{"hidden_size": 256, "norm_place": "pre", "init": "normal", "init_std_o": 0.00486, "init_out_by_depth": true, "schedule": "wsd", "max_seq_len": 384}
Each number is 128 + 32 x the weight over the matrix's rms, rounded and kept within 0 to 255. Layers, rows and columns count from 0. Numbers have three digits each.

# layer 2 MLP up, 1024x256, rms 0.0732, rows 970-995, columns 128-255
116086181162152137145150163122117086158059127106179162142183094158126124128127125125160182138112145053096158130140148110194141166122156159158076083138126113108122115096097155110163093038126136165134136138143098117113162108098111103072106133129153101168101164130128177094122140148133136132097114181117086079182082095125128141150087151101110095137160177119161112146134212144075180144164
080089168112147161185094111077118060094153121122137137098117061161146115159086118118130113122076117116115147160125160123126161106145110086090122134110145133122165091168100157115101136097157135147101155108132141155135105082111103164133064134067101118129082068124105043137125110095168144133134117142170176113163074135132094093167141158137108128139152105103115120101106144155137141169140
162140131128119119089096098090157187141113175147083080185138135141087143137160140155110165170093132101146101130120144066150168124115111130131080088131113112126143111125108148165087193137178205112176106127089127175151111161146094121128119126089140085184153180141159149080096095169108130062197065144107094079046070093228118133100154106150136117189155126104185113117169110127175172143100
122149097144082148091149124122132125121056119120067160149131072109099129070107109121115130150107163181139068106163082113234141147060148113153118099111171166154139069118137173128108115126079078153168124150122168170079137136138123166141123144148089060059095100112120115110151108138149177119164103132124052126143096112123133122151111129086125175117162189086220128114175155091161113189068
151140062092162127142108099183216174138066177090143133088079163127082143143189069120148140137135110099190109147110135113188130170137106134104154180187207090093056064111115176132100117120100159054147147094098110061160076109093131147079153140131148131133066160043092079091131119129133214176125108181174129171101119122131143124176143137065163100140183170102218159096111104148116098130139
147118127115179093108183100108134146122183119134114137139162163149126139165129117154129117092113121135053145133169085105131127122158078115158106168167121189118111142101105168176142137134173157182156157155122125142118124126154139114162078095099102160124122103157159150100133157103206160174114152154079124086147090127198104144141123101100093105166147116142119106070139136118135105108101
189136130121128125137140121162175140119125087130085126115152078095170127161128106112152156066158084152130117154155160145130142154203144133113117173166138158155117098136158124138169116130086168130134195153132118098121152125152095107152098141140155087079175190134109059214143150148114135089116156119131091098107152134165115128115091137126069024074136098114137071089100130169134180113125
117118109170175114134084128067114130119124120157178082112079099090133094195174147134141114134115102137149078156136148124074137104115109031183149076123140160154164114148170100107146158129097141121120117132161110123108144135119159136054151132140110057099074112191121127122141080189081090131116119106095136136128133137160156117142159142126175156059099091145168183073127090074143108126193
152112138138152114105092150175112174149110116079102145127132139208115082112137118101147132175108122101096096186147161123170140096160086125146152104144149109116140124154109154166149135103076112145135124185123138106103158090106141138099154104126126155122060157122128176152103114143152135156065126062122176157107108124172162135148132104144149188133109105094148154101115115136135107097121
157136064129162166155167097121096128080183089130143084143198107124119173120133069124155110094175101113159100133082122121181158120196087165093093094150088138090149108151124159165123163113177144146089098075095167154135157160127081105139099143106138114084097131134149123073097199160081146166080126157101150100156130160114134143182117183108159087165156116093175094136180131139102147169104
152103171118133136163106117128135147099034177156179122161077134121131133161088109129080134132143150140044124127202115090199146143099136112155105140129126122114149090155162110146133173097167146098109113148117137154080134143123100180114114088131116105161156136105105119107122072134154160118105122139122211144137132166133137147093118133136198095132121103144122154085144155090198134126102
131149130109157124139114111128138174077109105174113125200088131114124133117134055127106168135129098171101091146126139119120165121121126150174133185090143189052108140146095124108088128127165109070138119090120125177141124114076113110143120101123075163137134170164071064130102145084119083170105120094130120138112123156138165109100154151126123113152150099132138118127118126137127164110155
157141094093141082090160158123147184083102106106127071103138090135098137102135172091129105118131175147080118108129109137112057108154153103191049182070103115157070118095131097205153133161206155099163104192094147129093161134119196174121174147187174126122161140119097149190147161202104139178118161111121133153111199113097095099111139132107103101132155177185145167098164118070141083116096
146099114130104147081105130096114143126102120112153123143084141122117116156168137091152093114142102164076102122131139085130152093170090102134134100111131153114115164123141076139143133155166152125092050162140157066103108146133168165154124114111200094159168108096131129084071174154109129146139171131132083139102134131123139105098120169100090147188152093140148177189141127104148114094129
109061105102117142172165136136095121121106098203164104147160095126143133154120203120116181128121069128177163102137117115143072058158143170106138201139120223188085095049152115072165126116086160165186097121099037108160165161070146127089100116115144151109090112095231084105203150136112196168134114124100160229111108146167177140213137079086093109134145131095125134129142141138085142143166
118055131136110134117146107183141179175131110075171117170125081091110071148132158098113138151136119148164105145162126146146098123086139155086075140107176113077107107113069058081147087077133074138076152091202143091115159125101103095109157113152182165160154109134116097158107141079164175110125094092150156148044129115125165087127149126147105126123104158125155128103132149128084040120090
100173094137158087122131151168140158077126089070169137097099027089089142145210113081146129121139128122139125104098140112183142161152110162194104115090128116049157081106175036100156140177093142135115128082099145069096196118083148160167094105107138064069134194081081092149104174153119108159159134145090041158155109112098107175060104176117109078167126141160128067115202142178131109111078
121166131083124157130132111088154123100120187120139094151073147169114045156178136123165116127204099147190155100099113100114153026097116145131167134130120211125112130170134146115107139112137125141106134136070145124114134095129130099190147104125204129138131186126110105107084067127182159140089151150135167180147170106134159132138069128159146143189166090112168154172156090076170110126143
115157132134121088099125121174130153139127087077099148126110079084125094110158095124157085092097115190170167135120137150149124148107154134103166091094196089169098099144106156137171142158141150118099143159126075148083130119123098127064125197122125089154150163182132151148175101126084145095114135172133158116093082150154128108151081160135161068152119117108151140085147134116121085143124
176140102163193138126116135136205128152129080180127072119141146123105131127156114181150133153109109132127097147200174117140112110091162129134101130154126131146128163147161087144099123176154135138092154128106153116169106131094115073118126118115111069150150127069103097082184084130077174127176098142094099150083152099099194125153114103122110118115162120130162184114098107090100103141150
151155166070116103139100063076114100126163217120164049140152162150120117170132096136186126094093146169163174147117050126173168144140111083160149146146123141090071160179121080091224174115120108094144046136118142123106133117133085101191160123072162065120158033143134101080128087166135131144147091110111147145041154094201153180120105148128119066143200147154142150125151076122154167127137
172135130097150113121142117139120155131128119134102137102124161076111170117107169174108170109137138116134125126119178135139143092118102134145121104091148146130095118126107128149117126128093135132112133166140136108132113147094123121096134126113160104137134132104166127096143170156172132124141123108147134159127144117165155103127123108089123148131138142153131144119136158121083115136120
107126109104098093143164143204168179075113091168138130101126125099109137157165112146116072093133142147093146110110139156137153211092153061125159126147138141132106104144136113112149114110161167118112148095152080139109115111166159169116090110135088130125159171129084153143160113135133091153074115171151120102101183154161130110179075119100080117183114103131157120098088170184127094137123
087217080070118113136192094141183137150091078108067109090132161099089092099172132128094109133110137171248109135113139150160068091160130113176113129139177077154112068106109113138093145087110121085080109154153079162081151097181096104046090115088156131161102070106112158169200139156142144107200128097200079122109160132143145149142157102116144096152126100138124116057103113139192091177099
086106132166106093105086077114072117095159092186115098135159112092187065164121152166102107126143145072144062154164153071093117133087139086107118087209155103147115097193177117140152127116124156139132102158102169113113142140115148145108110115090171150107102105167131094133100164094149141169094122074147138078080106095169072137112155136159118101140204143101167103087197155111115134086130
093155125065150150125127147146155142079138088147130180094154101114140124180138127109077149108091117196108160137102084090096147107178154171079138115113108160103132085155225052116140180100145141132083126098104147136115082123153099112127119139060068171146162103119118088167122121093096202145145109147084174148147099109126131138155150125141159139102148100067088166147161125143143125145134
# layer 2 MLP down (transposed), 1024x256, rms 0.0658, rows 970-994, columns 128-255
100147113088171111131158141154072162130123181128087100099175161169144146126134121136167125082142167166119129159130137135131065172186139150091131146110092120144122158080061107115078102145223143155179146120138165149121164166157120116106120111199131122148107144131147151119148130166097158119195154185151086090117074121170089069073069133111124179116143072109138174075132111158153102139145
173122066075114122147152120110172111177105158127105153119127128134085117097099192166161109146143120106132179136120094144178118123116015139186125157127125124120097125144134123106133133163114134131123134103154108147153089128092105091166134137169180189136096083106105091120095177132149095105159130150114108143129128134086117180129190095099123126155148129156121095122122090131201155098183
167114157146133084104124189173109144128076143144139159123140112137191142106114162087181117174064123185076167159060092164139162190173111113138095125136130127151117129120086201150102111073143141156154132134148198120116106143102094104140114116135095133125096112197125131142184093128122108131098203134136191175108119139114181105097131090125090200095101117113107132117113146142046126131086
043136082129101110106199160046093158090144159149154128132176082119055091110135125115107138176083142080138105124139095173104129125089186139162211125160094126157167129119125119105124205173106154141126103161139121124190148106162118086158113130104163147125182116186148142140138166107072121195184153126182153153119145108101114164120191109105104159130160120129105170093118090151187083138111
098101141089074120132129092082092124086154141193140149139184084111143159177103111121139153073108154058133100201167091167141143137104111139119133115123140169179162169229097157155121098117158142156102132151150122172081118089116095149134122115130053135104118142097160190180121128155117070125021108079122097139148052065140118074125106159161087147131122096076089154144108157112106144094185
101232094129131130161076169123196096129123185135113137157050157126116133167153093115076089102168093089123148182177210159144127135120129104169123107109123114081162170169155089130112164113129078083132140119109181165120094158134132119122185111096118138141163130093151136107112162104076120160090110130089096116118151058089149193134088189177135150108155171163127102093035115113164153087125
106164135125162100174120091119129116107092071100107135091111161151141126150133147153163111141139103105099132107174121102148072082112217199116128098132089075131166159116142143125114147183220118154105124141114117102142125111136098177175137080169112154139091086151155075099105104165114107103095125195074184095150101115138115110097115201128113114124167155168118146132119134131111177086150
098137062125112157085120161183089099106125108150120135106139118181129177066123160085082116166174089104125142143149052097052108119140127171158104153121158104132153131196193124108190149100140099126125100077120184145135090124139125117061076136168099124138125136111162096171166168181124150163146102159166126143143108109096151159143168109083125113134168155153121163134133124088153145097102
123160177123164178130127094114113207094109152094111081143164130130134047140143137117124177110126105140155163084151066157191138107162172089190063137100128150143107159134139126096129100159143177148090118137145160163114110108107103142115157183122110206095126102142121056132139163191120139146154097107090115102155148158133141171118103164192124129122139110123123154186147142126121122216160
197085148131084103107096165133173165095108124134147085114126096108095118120140131125127125104151124159071122115077075119131149163153075129138096156127115177077135082192083157061071152115067123170106106169125078177142134171138147041171089135164146109092118144094171135165076144133079177150088123083114100119073093143113107131169068148070091152074091081151114093174116116127124114150117
141068111123106087166156187096090101161086099098091136150140151113150124140111105137083108100175129140166137084037139132137139130128168091139175096137106197153128154123145147166142090135121117062138115129107135139103114159131137128196076144150122131117064117162189106103111120093181121126115124129164126099166145127094099100113142067158132084138124149169134137113135113083109123067169
195086071155132157184087185106150140113138144144068123114083099173090119102144130158153148107117086182107170143196115132132165097133122101131112125114152167088124163133072120109147129138219162123187054124159125132160155134116133089159150117129084113184127098174102117148128129143147139148145174137097187134150098164133190175149187115069084119115097113156150157126153115114158155097166
167087176160168162155110144091132067133101132111114141129141150059153143125114097154174141142099132069124143144117131134132152127085126087116133130165146146134134146127136131087065156112125106106118152127141080111099123128139095062126152107104084108116154094147180103102131113097176142145096165168051124152100101093152166146144192144153168167138073072155110120134106141105101137084187
097086150159162164107112110093145149083142103160117158175127138128149095162070103114118158120122133097120176090162125143104148099136150105046173096132118110103098157105101069178162074167077151090149117117153111113082144100166121177156119134136069127135150097161109118132123092133120097155125152084083122148190161071153095152069104101153077131114140132127059140145120159165156174135131
157071089134098119150108088194131146112072136128132127094113104133141117104121135167049139128131089125139125088176156163112092073115116191153105177144176146159093154106158123126124189170142141157144218145161140138121139196167168159065104067075103086057082146073174143144187061087161152100168137141152068217166140139143149083167162154145142171113173055110169197123070139122090140128136
161085147101160162142178085098102143158139146176159126146196094130118114129087113119094151104199138126148157142156117166055081170141112146137124138067078151096137089184152111131104124126183127063079195192210156128162134145153129130100095109144140181138134159139134128096096135104116120097166154148135143104173138129132149094109115176152163107133090151150094065103159121130156103086104
087102151162124118133175090107190110097207107133135044153120134074164127162105184158171155203140120106079113151116113125106165120135172181141105091080100171093090081142095166092166153147094113110121102082113098169108154149107141131150181073140088170150091154121136195126123107069124155101118100163164116177149142140103139091144135115126193139170134105176060090127109094133178140129159
127080141166140071171139183109177159115099154132171153092119104062097152102075158119076193124115147148089153171131100149137148135114152151180160111127152124130113122121132120095143036106117098174108102193147110107169114121111152191142123188152156194107112100167137178177142166108161159119124153083139133108098095105112172100103172125101094136092136144160030152131107187184156100113091
121167104143184103183118138197073149147174121117132121083118151147148108165158135140113105120100092115112151146157111152140132132155084147102188168123138138117131179126170186126106100076112111153098122087101147091095116071109112180124175134090094109148141149078104149084093149109102131144190164146140146081107109142054160133093164161159116152160148151135078147147121083108111179160113
102102146152140141143115131130053097079107111115123177135127117212085127166121100115101126106112129127147133111131112140159094155185162077113177154130084163084114115147107087063187143169136142161128103135169107142107086078152122166100107168113093141125115121164114120103110148160145145136128099118129142105147156159146104116135077158190136129164153154140109122129142137112139151118106
152148137108185108128124114178092059159109093132147127166126123096072119175100148037145099121147150168150170126137126126133121069190142101184161185159080060093146173149082123157179159102120087133120086100125150131126079150106082141156103175153141130145155144168182101102124128193115146188112089099090121159089168198157125143119133147146066099093129135085114128106152106134120140195151
099109103168155117101124130128136127107084129143111126168170127113117168106168130133104156134133092138161136154114128164110145124104097117127118117130141149123174142134164115167130084146091114082100061097072104098172137156112142091144131104122121085092104167095137141139134164152179117136207135140139166156126094119128093112119098168138140154109067122131118125136132135138119082121118
155162142141111132114106114117105078133119158142160141134152103128149093121150124087157168088089179115082148148145129147109094095087109168088145130132158170179126111150128111117065120193113140174120100125164103151114128185140112121150096129095164155165143108122140169089110143172141120111145088148140168092163150140121125144142164188127158115170159163141092180160154100113149145150133
154154141144175084074104145106025164133059135152125175110154092066143101110114102122134144191143115139059101115072132187083108152105150131129109200160113109154099081129109160119119114096162160121211116129149177113194102094154126151165131135138145119116133195135130081164208121150132180146107133140070101137157099184160129133043059137142115156081104074151038136122079150141161111101197
212111059144156138143136155175126139107112170100159157127123102166123144139178180131096108109062079140066130151146114095146168148126130078164090105125103108133137156202132145137116117173146095158106119119159123163162091104162166102110139060172126150095188110093188121212165151103125157188183195085129160131160136130117123159138114079099090144198052109181124162112163122116133100148084